python train.py --n_layer=13 --n_kv_head=4 --norm_place="pre" --norm_eps=1e-05 --positions="learned" --init_std_up=0.0211 --init_std_down=0.00413 --lr_head=0.00528 --grad_clip=1.0 --warmup_steps=116 --decay_fraction=0.567 --seq_len=768 --train_tokens=1010000000
Each number is 128 + 32 x the weight over its row's rms, rounded and kept within 0 to 255. Layers, rows and columns count from 0. Numbers have three digits each. The size before them is the row's rms in percent of the matrix's.

# layer 7 MLP up, 1536x384, rms 0.202, rows 540-565, columns 256-383
101:134123094101139121138215187120085141115160149171134104163072127157150085159129078142138120099141116108183103141124077081102102131170118106149164146162107166139134069140137122033134172177133080147118163099103160082135151187158119173081126131115172138166109118135117112127171083123192117211106172120124153126155121190119038139186144137168132156177113137140104156200163122166169162093161
091:143147117103097110119149105134139110141112139123131162148214146092134092154149134125122150123106134142078120141078166076088058125144121094110155091092171117125137111179105114129152085155112140092170096133179159102098112092102162110174127146102152115197130136109153148138078100112054116087127074162110093157142073069053103159113181090111066109089170102134173149088102168105083129084135
101:156153107100155118135109136173133105132159091184167165116056119183148161097111137094136131119183100114124119101077149104183081119118103131162142177162090185103145133160157126112143104137145049124135130104147147108135080104148120111137148109137156081134129097091143087122136144190131128091174119098108060073145136103103115116096124147102180159189099110168122084085102206136155163126115
102:092139133097176121110127077074151113132123096071164113207125162145101129155086099166103138111132129159173121132106143123107204142121140143093146123137115139128075177119119153108161138147164154112139071111111122106160145175142163155114087119052132127112081090211113168098125139115041154155143082119067075169151116167139170175166099110135068101149112134126137117121081132113119115097170
103:141144122146103129158096146092098158148077128181127161143157156094170152158104138112110094142134100159131118193092180045093097159092200074091095164115105174096162090176074125082097114125110136101113134142119130110167113119133128118130135161142066078091166118115098130153164126180153102114118119178119095110142082166116100095126110143154181181194144088121153127131068166103184141118122
092:162133125129147090178145109092164110173092099130111177133120151167057129133124153109103184121161129181114198158164194139142143095119126060138074134124120097145068106144133125120130145148168142115112109069120125102103164132097151104081180139195149173148121178127112200099143082129084166120099110183132167101109176135155122173116154108169149109105115090076103201100100103167166124142136
095:147158111142159158103111181180208173198154095102225142134082147169097141172079144145154080121085136110134116077137163138139106096079205134166148160177078159074144088161102116131126120132105115161167130131157135094069161052059075090128172104100107164135121102123152142167098177146158137134158169081098096114165116084170129091127112106167100139059166131140119074191130098124129141132188
099:111111153171118114112170153124154118095192125086078122129108101100120086131103070146172164159113163104150173192091169112102142136146179079096115064149172080131128160147052109111143129160155098152130043150087147121126135142152115133104143156077113112133089169137102158126169119147129155152085131106035122133110126077155076088138099123157144111129090114098179105070133163119126153124164
110:135115103177198171131135139145142162125141072120131189100133103162160066125083114077129136149108117116117137088067112112091130115129098096167198099170080123095137130108109163111119100128155205126081157072121061152117082094093102170112066136121140130109130128143114110097101186082132121081122145150133135125105139132104147152091091135112102147109155110129132129131127119116149067094089
100:126180137071127113154191124093113097141143120176139099115105086113093122115077102118110087156116157109147133073084150112177106154099155113164094102131118128133171159114152133146160093210180146127097151141094086145110138088145081139122141132122169088127160186107165119124109105152152179133190136155118142134083126188105086101163152151148127105096144132114121093042115160088107095153143
092:178116145129083127062136160106122123144140185179090133076200132171104112111141084097137094127124122127183122109182018176081083161111098103126149134113163111089104118107130110144182178136070181122161176159117098180123164192135144125135148135128086083150130163188128117177127148122127108123140114092109105163058042118196172140176099074133141143123188134124130155137106119125143136115155
092:045108134149129053139111151083092062116068106209074111131108072099088108160158139156092166088139097140194134066091135125116133156103130150154180122116127111120141112103195130095104140181146163106123116156114102204054147124101101131131144149141073103117088139128120138110135151184096145112139171056186133102074131135175157141146140137096120164130132094220153168136093121144151166150150
112:178128157145181089169118105176098084111069135136137115120139137120108126120112118123159102115068124087130093055084142150125209116067117092090160141162145155125181112123135063129116152164094157118115092098105134143123141141090132094139060139101204116068106115112094120145154144156117156156117108077134173150141158124165142067136138154115152151163124172118090142136162133176138150136109
094:178169135129107086181067152111114112176116167163149176158125100133130170125115126182082161164160125150152139138100100117121112173168161113155109166176157147140122111174173177103049137087105117083086129089179114175113149146134102131110135145128143079103066115110112151113125105116101051111105137126155101149169096195062167105154113055155101126138116134150138147172140167108151159108146
105:129166103142134144106121087135066128125122121155137191110142141176043128122079159157157078113162172150088141199072135133054127075099116078127168127122140175110116126070123104130165117149173194136143081136138101180179105092092092126097131139157168091094181148151138148119090094078170117132104116091154151145125091069174097110134090133116068151087142168120058150162114126122119109154112
092:132123122137110106185132099140112136100140151122119109123126117101158074152125133153147097103141115168150145156058137085123178109086163114123142081131172163186141134153094140042125160060165172057176097125158144129089085095079130142137154085084119112117169098169139113059106108182075056139097099117114105139116101148145183084090181167102090131073140133155134156093146159077172117128110
099:122144107099069165127136046122105116090109054106115089111068191090140113190179143099126045108127126173070157146136141146155203123107139140160163120119135117144101155099145121117173115148119115105124158167148136160127155123146151127141091097118142165134137092186111144099128085131153118119113118107084107151122114128057074142137097105192101040116152127109173125090110132160174153186170
117:116126172143183100132172109125115185107112153098185140127177149191141150162191188131119116140137105113103098119058185112071110131111162177033182112139144156116163162064160129092099194157088143123139100128175173103169111185145125150090125143152162107156142132123154117136071078109103150083157133148130047122110110121140110199110124115108141162101130104076055175182138129096219127179084
097:118177189166142097161154135152115157200180108079099194067125044120103142148106154098118126138135191171118142148129147153151145137128185146116106195075137121107142086131144113132103095039137120110112169113171097111120106158096161143129102083071146109141150155161113167133109064132111169120133108093143155165100137127116161118131129119142119136155109111106155146139117101103086153122051
092:123120134111115151093084174089127166120070142147144160089137077172101125140167123149149115093101110186114153111102159203133156106094162095140153156176095090014087049102105128132175126111121119090220102130091187165102090126111118153114083137109106141127106107122141171154109112157115094129111208161170157123120193159134107149121113140100092131104133120201103153111124108130120115129076
099:121105169168094108118166102084167101094152186146143132091141108142185099128131072145180058130148127142144119142078086098121133171085129104155165130123138131153159169155110138144098141117147077146155203168196178051159147152089146073129127091176114137143145106194160086135062126097082176103146158117175147121141086130139140133124136119125118121200137135119114123168151121129143138167092
098:154087095087124157131087162103096195142181153095115153119136143162056164115118134115084162059127149168136143166121089064166106065126085125129112143111136133184091143142133157140136149118125149160147134092125096138122134192165126077169095141164155064137109132130132197126087089152164111136078117123139142191192116149104125191093152133113097169099122120008118216101162172140104084082138
107:126022136094175137153148105115147151048152128138138120093141133170155041165134129098164114112209140132160093159137157127103123108151133104113109142140161177096119161123057062118144127134095126114164079122150107088138168184118104075122086140145092106088137073131124105094158132089108150139124151127127140108057072140101130187054122088129108133122155109104108138187100182103120104119139
100:191059190116138116187113126161135085108103104159161057104124104147140093111105149136140178146186116139151148130134178114045149111153136124084117095110150169154114125139119192091129123104119169113127122074078036169147091086100078083097110149143124090139118153123109092111139125126101143184109074135190140112097107150117147167104131091155145115113150163154135112153186163160118147092072
124:109153142192231195139133096141082134094109105084128170152174154151136082121103151152113120151106159064079137171145114180087115077159151094126119115160128161141106168110107120100134109112126095112084150172095105156111109150121139123133071111145135148128165046153123126146132167133160143075071100184164146143100179119093065138105089179097155167092118081123156091068121141068141132107114
104:086185111163115122120143116119130131154107094147117132129128146189077165162087099119159112139147087133125159121132150130106116118160110070134146083142123170091127144136107097115086128082171155113168159107134175049079168104099086148170141087072093088126245110160111070131098146117121107152092113106101110123090122121163139103212136148106174095102144075090158146153127098127144126127142
# layer 7 MLP down (transposed), 1536x384, rms 0.198, rows 540-564, columns 256-383
105:139167138173176120092102172091143148114125182193130141122149174146110146128106126109121107146145096136087110129118122136184133062194126140095166121155091126121102117100137070111199102155090136107085192094167125110149123120155152119089113143169129194104091111188107151107141170124076116161169081102121106108099079173144119135187146098057044096075148120134141139161200128128106177064072
090:148122125163158122126072117109099165111094121152077138118084153138097157126113106086095121144131114113130162096154046110120147077047057114130153147129096128161153088109179123081098146143103128126072132108087083093170118153167160152149146126136131137106161132099145177176211191114135152158177137079072064094161121125091087106163100167141159072113166110103104099164155155148142101092103
092:154087221080214123095112110109153155168114138147162130070150113135151110100080119102138152140175121144115128093088116177048166102099121187185156149062138113165161063101108107128165087136154136097097144160178116125131125186168159141180074158159091123152118113081111129107109152115128095127059098137162154122138096101178193115097123081163138088117100081158109130084137141109104112192125
101:098101165186092121114129111146163132095160138108181187172087121187105114112128114149172151192115141136143126121144095147094137111084152161141173108086077144030149119094119200159141148120120163099062129148154089113126111086144073096132132110152148171109051178085127154120152066167126149128156178139144101120165165184116200099122120166140142187113153108150093158102126100166112101120136
079:102100082134223083148072184096133101125164094134059149168140156119127168109145143120118193145100162120136109150188112147069158117202106135159099132107151097152143167094152060147135164144147160147085125144159146135107153109132121170145160110121140100124168115102103164184135110163158143122134086130110174135115146148134185169079107119138150080128140111079111142121120123133122091136149
089:106130141115085100133140160123158118171154144147145153080137125137162141111117100120139129082165086132125195120095115118149113147178141147155096150148096066130083168150147155141109065119173146125095142075084182126144076096144166165099155186072160150107112087108173151154143075113096124076115137104068092148122086151174133061143130142091118129120152116140075097172115135151187171093137
098:110118130066104042072094153107050105098059171103150194098121072126190123168157150055072144103178077135117142075118131140110075140116123167120143169123127149146163074167120043187157188121155136096128209142144120109094117135174131158106097136156126133127174101099161179114126114114171130158094117151118126133103134080152148195140101145106139132122151131106220142114134112138138086118157
103:124137143153129109126060179112155120170167175113086122113146110137115143086100072119131174095127147177170091071185159164168160139105118141136125164115099150145132118081184080167147187120133102160107085093074133203107135151189118128094159182142058129075149101118152111175161136110134147051141178120149092113130142126134160101159169080175065133185114133132186116148113115094145136052132
085:183157125205166132159108118178101060087135112142129133142154182166159134105122165150149181154115162092132122139097143159110137034131103136124146124138123143127118124126205133110118196131075131122107103161155164126115130108085126171152085108114106123138119080116136120151123114161132139173165072148107174138121124144113168159123120123176136100069121109107129153095137161149133127135115
101:123085134160134095115100106126084132187123124143143136143121131118146150156145121173170145120135155120154105079114119190091136096137115140178163140118143124140126096187111143124147126123052152176124099142202156163135100128148147152140206099097084123117064071133141091131205127126122131149082128157096158117138138104144174102113161111085130108173034124163193116147129073116219130149064
100:130125129102112086218107093042111170109076129059175165158146166096117167114138114094094161151089061160097152168137119153110107145095162121095158093119089155150123116169135102094106110162163144128181124096134080156158061156162104202078089130173179222132161129103175130109167147121153184133110095135101137156126106116076110146096143143161198122148102148138148120137131102060133137137169
093:154112165133177238051110110149168144112131134104159106121141099148134138138119117021123116158142178171046111152142147176144102092158144149102140029157128135134129116141083115129159127086123167081156181109156136110144131106168132120104155167101095140194166160194116085159137113149074123090167145162149112155155075099148104179093159129142076040112104137138097115164152119142110152093133
104:165084157155182113130141176132144122137206118116129166180141161129145119094136127180199174071150099136144119170165105110122099134132147118157100175170120091144099167112100118139072115091120102138122135140117120158116108133168118178113146121167216079087114154124125148101164171065129151105147137166085153128113085129166139121155142131084152128167136097154160113125128119058091115136102
092:135106126138117170132112170167172150128091177077144134115136112112146125130111139155110179092098110137159126146130104157129126130079176197139151142095184138118074089110082111174161135131087165102190115127206145165063154190160156187097090113192113028155112138118182124119139154090102131152104111143098155123154131134130113080147075173115204149148110112111126121095120076153162042102092
112:113187177083094077070118124134094076096140067103134178133172087058107135194120141074124124134124116116169137148104150114128114112141152180144086088154121133162156113147147114089134165143111183118171153114133157062141129105114137122127105126105148147096132087176076118132139111100104119142177135141170152179143175141113147084177125135100094146134138142191135129159188114168113078136144
096:140155158058124161105128174075182141198158143182154122143092074133157153108138141125113120112119060089120110084140149103156131104153097111161146151117086158062110132112126171180142128177132137213103182098090072119124152144126140127200112121210135191134106164107113200136187153129129161118136176120103119075143196135099090114151174140160163106130131157115125133184144066159109154138159
099:143105129137099127052165080129126110095138121083085106086099195164189110167161187107137123139181178135067132139145123117101160180130128152121188102133139187201165113122173120125079166160153077148144094150185110165101126116133155157172139129141130126154056143160058173093082125165139154107123111153107137109110098185117152103096143112117158099168195141134098092138143133175146167177146
112:136168092106057140148139122115122135093161115151165151125093183078118196136187151162057107168075123066111107156180132107074079075108125086104189128143066118078111145182132137090130147144074164141126073125197122120107114121079082151185202143113157147116195170160142112144108120089085179139098107173140097099144192083095180086115114108116106163152131196156083134151142200084101129151122
092:163067140145147121158090195142108089133151156194143159182148124155133111125162083102211126064068173139063103160216099150101176122131138178124145073106052146158116114140134137184121155145135101131138167125141155145130131153089123153160086100149179151120140114111152176189157170156121130114075124120108158083080138089183173071140127120170125123153099138109107185118151062144164146138120
101:135139172119147078156123144134147146148068124130179137125108151169133163139157113171119129108154123171121057135116135122145107166181206117120100173077125130101168092208167135123180172162184128164068078134174136112149184113128137114144067127135192127088204140166165134145054068137087139162096137154124076135165178136120110168085180190112135080152116130093115123085152142087153172164096
094:154146112130090102191172140168112070173117153083119112144124093071151088137065110168081190145108157105074114144126148098102161175144099129183096154128075120095151155102134122141114213131180171167132115101207128176150123115120139171071131121116186135082129152085137085137146096088080122135182081095102119153143116122143153195170174188127111110169179119163099115109177148080112133170156
095:112108138137088135180158156161158076143111131108140129144094210062122118072147124139062135119064208083129123098183183167153128150091134135198094150107141126128149171163142139150177042130070123174079134162101137090136111141232182208122134138082123147138120099127099125121175131154147135093088078144119088031167160076124167076103127095133147107090147145156154107133082149113163157081105
103:123153086166168168152157098117131119143128109099075105110191144131087072141124057145116093122089061127134099056122103105144135129083083133106116084095082061094114137156135107196132065152143108140096120106139129177115118147086149179081141129155151116125184139143154197097121111180135181146095172096149094123144143057109133116083188151130165109121110089140155117093139097128136184138155
104:087134085171108102107133120105136138159168126099112128155140068049136184137118133153080155067122163128121173155133110145106147107140175203121170133185128089102072152149173134131123136134110089132148157168125148144128098101144111109118112153103112126138128124143106107149115116114154129154045118118124193163161130083072149163191195139159134109133146106139095128161155084075096091154151
084:099107093177200120171091124150117073105180088137123131154150176162141123110097154132117159128127151093159098147163122150116161045141056165111162152119155159123152110090160119096146155145124130142048105122142149154119129074123166171137117128114134126143142079124131145149120076152180131145129072160108200128097144133128151179113146170123171103065112102081125145088130132111118122108122